config.yaml
d_model: 192
n_kv_head: 3
d_mlp: 1152
tie_embeddings: true
parallel_block: true
init_std_qkv: 0.02
optimizer: "adamw"
decay_fraction: 0.68
Each number is 128 + 32 x the weight over its row's rms, rounded and kept within 0 to 255. Layers, rows and columns count from 0. Numbers have three digits each. The size before them is the row's rms in percent of the matrix's.

# layer 2 MLP down (transposed), 1152x192, rms 0.0824, rows 288-353, columns 96-143
103:104175135188078133161160114088168121126125115131155089108127099143089102139097195126143116103102132199103098215109135119138124156138144114117130
109:124104094151168130081129126140180115118166148085137083127102149189178122106154136178136144066138133128104092128128098085166103073056170150169123
112:087134113177080162116156127078103146083125091100054176098116138220117136112127151142130096138159121084123126096147103168153164116150110134143150
099:090089104092139117105172092186057108162112166126188152078135133099069106128148096141102123056147108161116163144117213104130136148096105104144180
112:128129175115169081116198153155110118152086137127157129210095081155111141065114121118095106184147157108087082150144103145139122159142152141165132
090:126193154114065141174161133086115120105185120110081140084128092156140113154134119161147144146152117080149110153133124110123133126057103092171118
094:167150105109148142141165104140135127152197133102137153124175065123118164115182123125117129130115140176122139138122068145176132086140146157106064
092:094103173149075154096097095120089149116145070195098133124082141142154183140127131124126169142118139161129189055146129162139159088136096160094086
093:136107150167162117154096133135117116102139091227111090077127110106157173110191141140137148166126138119126133062089099144171173153121145148113122
099:127179142150071113101193191119117145165144140108081179187232161138141096153083123161131098165113132151096128144172090101131111204171135100113173
112:079080120151180154116193136144149116176118137135174146077129121164144163112090102175136118118128156147135059111134134095162157151097192163159136
121:138132114101156107149164183143079128143130100126120099078129107067129120147142086081157095112138109128127131136139075120141176140092133175086106
098:128151078105085069150131141131122153118135161104161147112095099147172134130128084142136092124188152177111119114159123016155189137096121139095153
085:108129114150140136082114085146169101090122140062120120208120099131146130064154189112125093130084134094162146105144079157161086169070122120080175
085:135202123066117113174078124089176141163106101138117168106137146119100053137113103107141108123119173152107118131125167088167161110168107135168120
090:125130122155124135127130126111083105112130083230132137113097127129095221104158115136107120144143116116108109103127107132131111106127126129102127
119:085147153101134145129142106127135135150161129174086126116055160108126125171113124109151121068072107095138099139136095135133133030185108120185129
101:130169142133159178089210154130135138157130114097146161091162089150052117149115138064124113114148113123162111109122099110157128152134148116117168
104:151145120138077088184098049093080095090113140111106171117130107139134113146169153142130095160122148104056147128119124126108112157180133101075118
133:118156130121124125112126125058095124125138176102093100099111144134120167121075116177114122131168135175137152141116140109087104053107108090102109
165:162163100142131107165088136147181138108139123164114169130159101128132143139136128135153146136139129125156116130101123104085097122184176110128146
083:092161103143113167123122088096162061111082160108104110089164141125106117119062140093132063162146115097172131095139111172098095073109087126108132
090:121126121060158130132168145065138107111096125102121153106161143118105128107076160112141102127137126140186110161129155118152061065150087185088112
101:049118092139126139082128129159149150108144108137163104143146171155087149112136127123097112136049163136096164129158147080155105111116075080101137
082:137148116104080102091095091114117066112102092122104100093234121088150128149086145177132147113106132139151144117137060073148141121156105134158059
081:181161078122139155088119153170127155055135114142155110119106121168162152143134147136123147180135176161071109075102147144131100118084166102191123
101:177161153087121144181170151152085130095128099109115170112108113126076091149130180139200115116154099154146110182123131119097126118092157109119102
137:118132126158092123134123182156085132141127128153107183121134131114111094095180132161133115147134115184127142091153170099138098138125168139130111
101:147150181143108072141110187145117104139181078169135123102115068149095203152151142144108163101125126104157098153132157092140096106093141129153107
088:141095143162178103156148120162103101179129132137196119131117139093162127118115104137127151116133132151150103108084201151136090122110166149130173
100:183188116095095125157101116118122127113105153083102130135117111179167107119065086120114150139142152200161135128132116122131126081160117104207079
129:116085144128120135088089162057105151150126116130148167079085156109082161204115169116153139067117109078172154148150126148170147130151122108149099
114:079111136061137149124141129123110104148122116153110191112114107155116104117166077172224128090153127113084101169105171138174170117157069125141133
094:112171137176101166117147147145131136092109132144102135090099089140147088171119145133077123126065073110082082129099124094147184174144211126187099
115:156102156124102118107133083050146147119178104185124127132061134141091202117137151157116108170160116109134120090139137123128150124112162146085135
094:137108142148129100157141175082162137120110118097159118167140120163122154165126111110136129170103102088117147134166153105127092068173083106129163
098:078094142164136116105084130145110138084136143115080122155074196126155148168129102146128100138153081070105130097143162175112156172135139156168144
098:150145142111124127133130136092135114140153087201107092095084135161167183137168127155148096133178121126151149065093146109133138149050109118129053
099:160160083127074113095166146110105147091117147117128159182124107068159079139108124069223132120139148108058088110079165150130084128108091134133181
107:144141123112199117163156118110159052148115164166078109105135132076108069113122162175139106139049127169104080158160123109092161125155105156076088
105:128131186121120087176181108139140149139089074148078108105084117096146140168085099094129160133149140120116094067086049129104145166132149154138141
099:115153097070104132151148106177105134076122135094101131178118157094109097104096129139165061123078139123093163097143127115167178088115108142128145
107:119119127141132129121161146112109140125139086207107133103106161114108203101182120080133118158175107106120093106101117080148164084094134122113148
101:125106116123177083117136234136111096138099080100145124111122145164119106132061140165233099143104135112135127152104171134150142151146162219075137
088:179128179122065171167151079158166145113128111098135154157128176145117110160162106153136130146138101176120089137089174158145193165101099143148141
100:061116116096110108138153100130101088111123168045157134165127124081133053151086141100121168113124075129132163180116142145149112116163131088199162
097:179098146156161120135166117144174165111176098141136144185145114091124053069067107156140165112129149122106160173155118116113162061159111108108153
102:142113146100166152125157149116146094142124161108131080111139182142075090102184101088151101164107155179149127072144073115160163035086123126105155
099:118120123124125158138159095131084169136122098119173110152098143113083137144090110101127166115120171181129147112086077156098110112151095171134147
097:102131115117091184139147126061113129110156170082140176177144125177059208105101171135125144120157135066121156121174103140125153083150062123089162
101:178089111150114126132159121106159119081089083098155192119169101141118116087090163095117114102094112144159144159123103129071148183154114115130157
090:156106125189128174149178170137142144142110120115141180111144076123160140131159175094079159153106106135131180122169199095100100179117130123081119
092:124109126098158115065126093128139111139059137077111125163135160125149112157117122172156126080108106127159158150177130106118082125143080111165161
094:157184101107211129138164121074134108127070129145108177164183117097119139125103106182075168189148158113134122063149072113152156122080123117118164
101:096177078161115144133180173130135101197106163093182155121166130107124161080141144112130101132127160189163126137178087166157094091117136099115086
108:146163135094132151165144130125142111104163159079119114136104044146145071194122174169096167122154219071126099131166154072137131139081118133095121
112:167164109137142087135138122145125085153073118066095123089186120100134105090181088117200120084159104111102121040116097132151156087155148168182162
097:130183143043132140156146100149137104110119083053101144134175082116146160146102143115107141132138141147225138123121152092064128151088123156094093
108:134131125114080179151086112096180084150099129089126145169101096110175155093141102083102156183106164121098106124200125112141114108110083134107109
096:125096131133144160130122136058102092098109121215112102131051125151185196203139148142116166165106159172132052137125127126136167120051137138097111
090:160073172101148114150153128086081127153108140058139120144070155118098097097127163129161150159132143134112086103153131109120079116101091138153163
096:148132147137075099130079131216160076183131108110157164135118138097052068128091153102115109119127140124160206179162160121144070127110161172128130
099:071167145081159149165147107141151174114177139172157089069171109117103178110108076107140169143133179098105077127142135142144125088092116074121107
096:141118113099102085134122115102181179063161125127106114086103105185104113112166132127195136118153108148188159097167171114144111136173042148123119
099:170111174117134186138159136105146097156105151144119109131058142125058157169123117086052122096119165115122154180084095149163104124051123048118121
099:146045095179124141108115134099138197105102169113148168144121141189132179140159133136108152147130070095123079184154113161102114132180188124146147
# layer 2 MLP up, 1152x192, rms 0.0898, rows 289-354, columns 96-143
098:185106122126150053125127126110118145099166099115068122105106145161131092150080167113113172124114096067157119077158150160143135177153102106202103
108:118153097126111058178134107092128187058109113143051134133061148211161133084136167066131179118198113045123100077132115143166161121126094146125124
105:159094150086133117129172156139159139119164145127108134150117150177119173180159095080090171154128143085140150120176076165136143192122146097122145
113:096196148212126131120086140092121104072118109135136079093133103224127134087128194153114107136151137105079166100101103122126110148119126076130105
098:062175170144148142116134138122089140125139122178129030154107084130116138067151070082106111091168133167112154116148033171110188106083194165147142
104:114085205109124188142127119107115143157164085131106128167106110121155131149099131098110131153141073057079139096151090200127167151124104094118098
075:111111187132097159093062145115130111131207067158051129121123092174126195145128148093122176152088130112149144064133134135097127112135150116113133
079:163088171173090130137124095159136126125189130175128125151094096181163154077120126085124161164129151093110149063099119217165146107117087069114112
103:151135151121142150162115117087146122108189092126146068137127132155139129116117146091149192126152129062118154098100114151148121132132155097163099
110:138154168116185124139150091120157118120118149148061062081105101163134161115127144084160159118123106111109096048165104119104119158087046116193167
118:138108150209167065105077097124134165098146120127073095115115139211167140117142152095118147157138113111123147119159098125115149195097044116151128
092:120114179124220165102131125122163144158175110128099081148114097124118163157166134132142154136121118093178139118133112183107099158119133077168112
090:122095163138147121082138122131134121176127103155097069060124132140177200156148097125054204155121136146081062113156107154167142228137167143161096
094:084136126137107105154078117117141171109151109171090063186102098172119151095118143100116151107145107144156126126146106159115128149135117160112089
075:108127152151120143149120150111133182123139117145107115173071121139161192170123183106048150133062100125175118101146141143107155138128129134137142
108:175116136138145057159120110085107157093128125139099127186115114147094139113132148138103160130142052095085136163125084123194128102142076111147083
104:152148121106135143121119173137105124092132142129119100082083128208130146140165168077075132112145110126055180086133121189125160135184168144115123
100:121145173125082113123101141114092172116133160130123168099100188112113152139154170128172159205086118111085179115134140112126135172181106125105145
136:102179175160114072148091125113071160085146160137119112184090112149164140089086134139101163170093126148104181107139112183163151092201080100176097
139:144127160142179120194097075156093135124184129144102124156125130133121144127134086117154116171087112191124096059082070155103243161108158094109092
088:134108183151142093148131122140097140100199149130121096115128070164182142103099117088092133127125131152117119137099101204159147114130143102185120
101:123137125145122084161101092127016082117127127168056120119072110180128130128115118099161132152119134152108106140156111135137159122128156077104070
103:174131124207048123130064177194036118121132157137100143086127138117122145126109145143150144125112132086124193140129146153123085111116155106218100
087:080131132124115142096191169134122170059124118118104111143138132114079201130098130140097175155050081119105112126141156097142128096143095170163124
085:058177110128072152081139181111097177086163112195154151196118119169129199137134170102121146154103084146162127126160112168159114090124150152138124
112:149105140142035154121160121147080076156160123130130182143083143166123197126121168074131162116134135117094179110193100143140118062127162149121088
136:092125123143054095128165090120071095179146129164148147160108131135183204162086109097113132130153129111137142105155026200132154127152122133116053
102:093111137154144125135160102118144146132106146120058087132119096130164105116135131123121118126164105095141142121074109124172122161096077141148110
092:106150164127114132119171130151164141128158164123084105135127154192142227089143144084129141146142037082111127147213102158150118128100124137172144
092:121136158090118122175168124142117167078144173153135143121100080139198116179104109131115140191091115153141155099101126196114176112152118135167095
117:054126114126080116180137129205084160126121130156106120167103144182094163098085102108104182127116133102127161098092076115118150093149136102137073
114:145071185133127055128091105160049105136127145162056143129083155175147157165151092115152143163118078133140084089147134113134170119092119065105123
105:113109122127032166150107097134123161125151131167106130106124112086127122134077209124105185071094134058164176137135130189117190152162094084151070
084:077091162180103133157111080176113160144141145174104117144051127124158135132103131097083165114117144132158178093151077151133154164185116119120082
099:065123131162137134105151165167093171133103138173171200099135115144141126136084136144112213110133145092152124109156124138174178167152094097111103
098:106171167207111158161097129179151204085127155150128106181125151179161158126159129126092130140136102151172121092100134177089124176106124152134154
078:121131178147089113169174164161106108154131116191106060127043150115144126112116120084134144142092182138125086089105121138146123158171134112162090
107:169091182116088068114053096132103118109118108224139133164092166198122156156135108138049155181134115190040118145148123161132154174133136126136077
115:163190150203113135111124157112069119135165144146150069158104107181151186145127178124087153151091151148143136135159127180082116112072154101156119
102:159121183153180106075093121108102090108160162139109131077110144176123142109105145079151172172151114158096140128147090189128127145127134137131143
105:115075152167093125126115145135160116157123121178081131166108129163214148173139125088054142162152136139197131119210073153140116164094144117130094
077:125119165143151175142122178173108129128176144166084149162097128100178173092134131112101140177043145141137106090090095146151176089119128103141146
101:170122223151117106104146175135005114140130119143151121129096169171122140148119159095091154125107139156090129075125142127172100141165148127093100
097:156152105104083093127115144124143140130156111141124103163108116181118205098168157122072152147110092142132097125134146182133123129130146081142089
097:120149106128162122196066128173118142116110112207125108159070101180139090154112111102113176156123132157084166100168120166154102128124115138125118
091:143100156181096104146096187161066071175140114137122146108088123121163117119147151142104113130100100147107184130084144181143113121176121099108141
110:141082153132134069156200064175122086143094127163108133084078153143098142121143113094082175133160106179112147149140055181160190132116092094215032
104:066194082125172130119172176151101156086160158116122111146132128146083161083143125067093169140124089157070147131140106153188132126143133140133123
098:112155172128124128110107149135138113135163172153105170104093100166195138131091199125167208158076105143097160132144116179150181180153125029135141
097:095163092111115095157182136162128133145128148147104058088104161095098145162175161124136163104089120106159140148115101122124080104154137161172074
099:097141117120152093124124155111107165053104174127103052126136107138104119080092109122114102148125110138126084077121099120122168163100120100140107
098:089071165123138112188186144154143175151147116123102082114141109122139174130180119040090235138096086129134116095127132177146093186098126112112128
092:127115166109153141138154116171113168136163177112149126179147105105093155127114100153144155184110111125080117122133159148129181125110152137123119
103:145121184074082099143115068128160133124095119195032163139059116165155094115158119092079159166168053103086118117184120157156191132159150160162116
111:062169134115144210107096142128156159040095146117101099148124138139167129107139212138129160134162136089110185098097173121154154159140146093167161
111:139078211130174104180121107128151111170164126152046100150111082190184134155170123120144180143115108100121059116150120148147175227117115122171106
099:127154191176130151100147132167132109099065173129144141167130111162150161125079125161122140184095117128138159149154155148123200113104137143215179
106:146097133113168154156116131150114127107223126137142107097134127105126113165152111150143127158015106115096117138101140161172093118156157128119097
092:090122155127144123106100144129124119143127130180136101084011145198177147146138142108088152169138131143100114079163152178177145181139175094115131
092:144142188150160126135085202130077196055124175164145154056096154139128113154125155134122094117122157190111185115088145152125115192171145168118166
099:062124167129105144148122139190155111182099131175109151063077164132155164155164099086101169168169122145129169094153109189166220202140172079087083
103:084145141177147106155156137113085142084092126121152159156130127180118153099134175145128143116124133150058185130111124110152159122097095148077133
102:155113185146103091125134159135030156138140146193117124096089124146149127179088080123080130103144126128119113139155114159141082153112167023154064
099:087141189151098157116111211155105142133125130146137173149082117153194163113121129099064132120153124124146105116179105138114134166165183149146140
092:107135145159119111176117130158150126118117130192141183153083104150135137100100137114110155139126158125106137154162118133182127163183118123124135
099:118182142102173170137129147086156116120160143135117125116124119145139157147132168096121205126106102094108108123179131122176107148125138137144119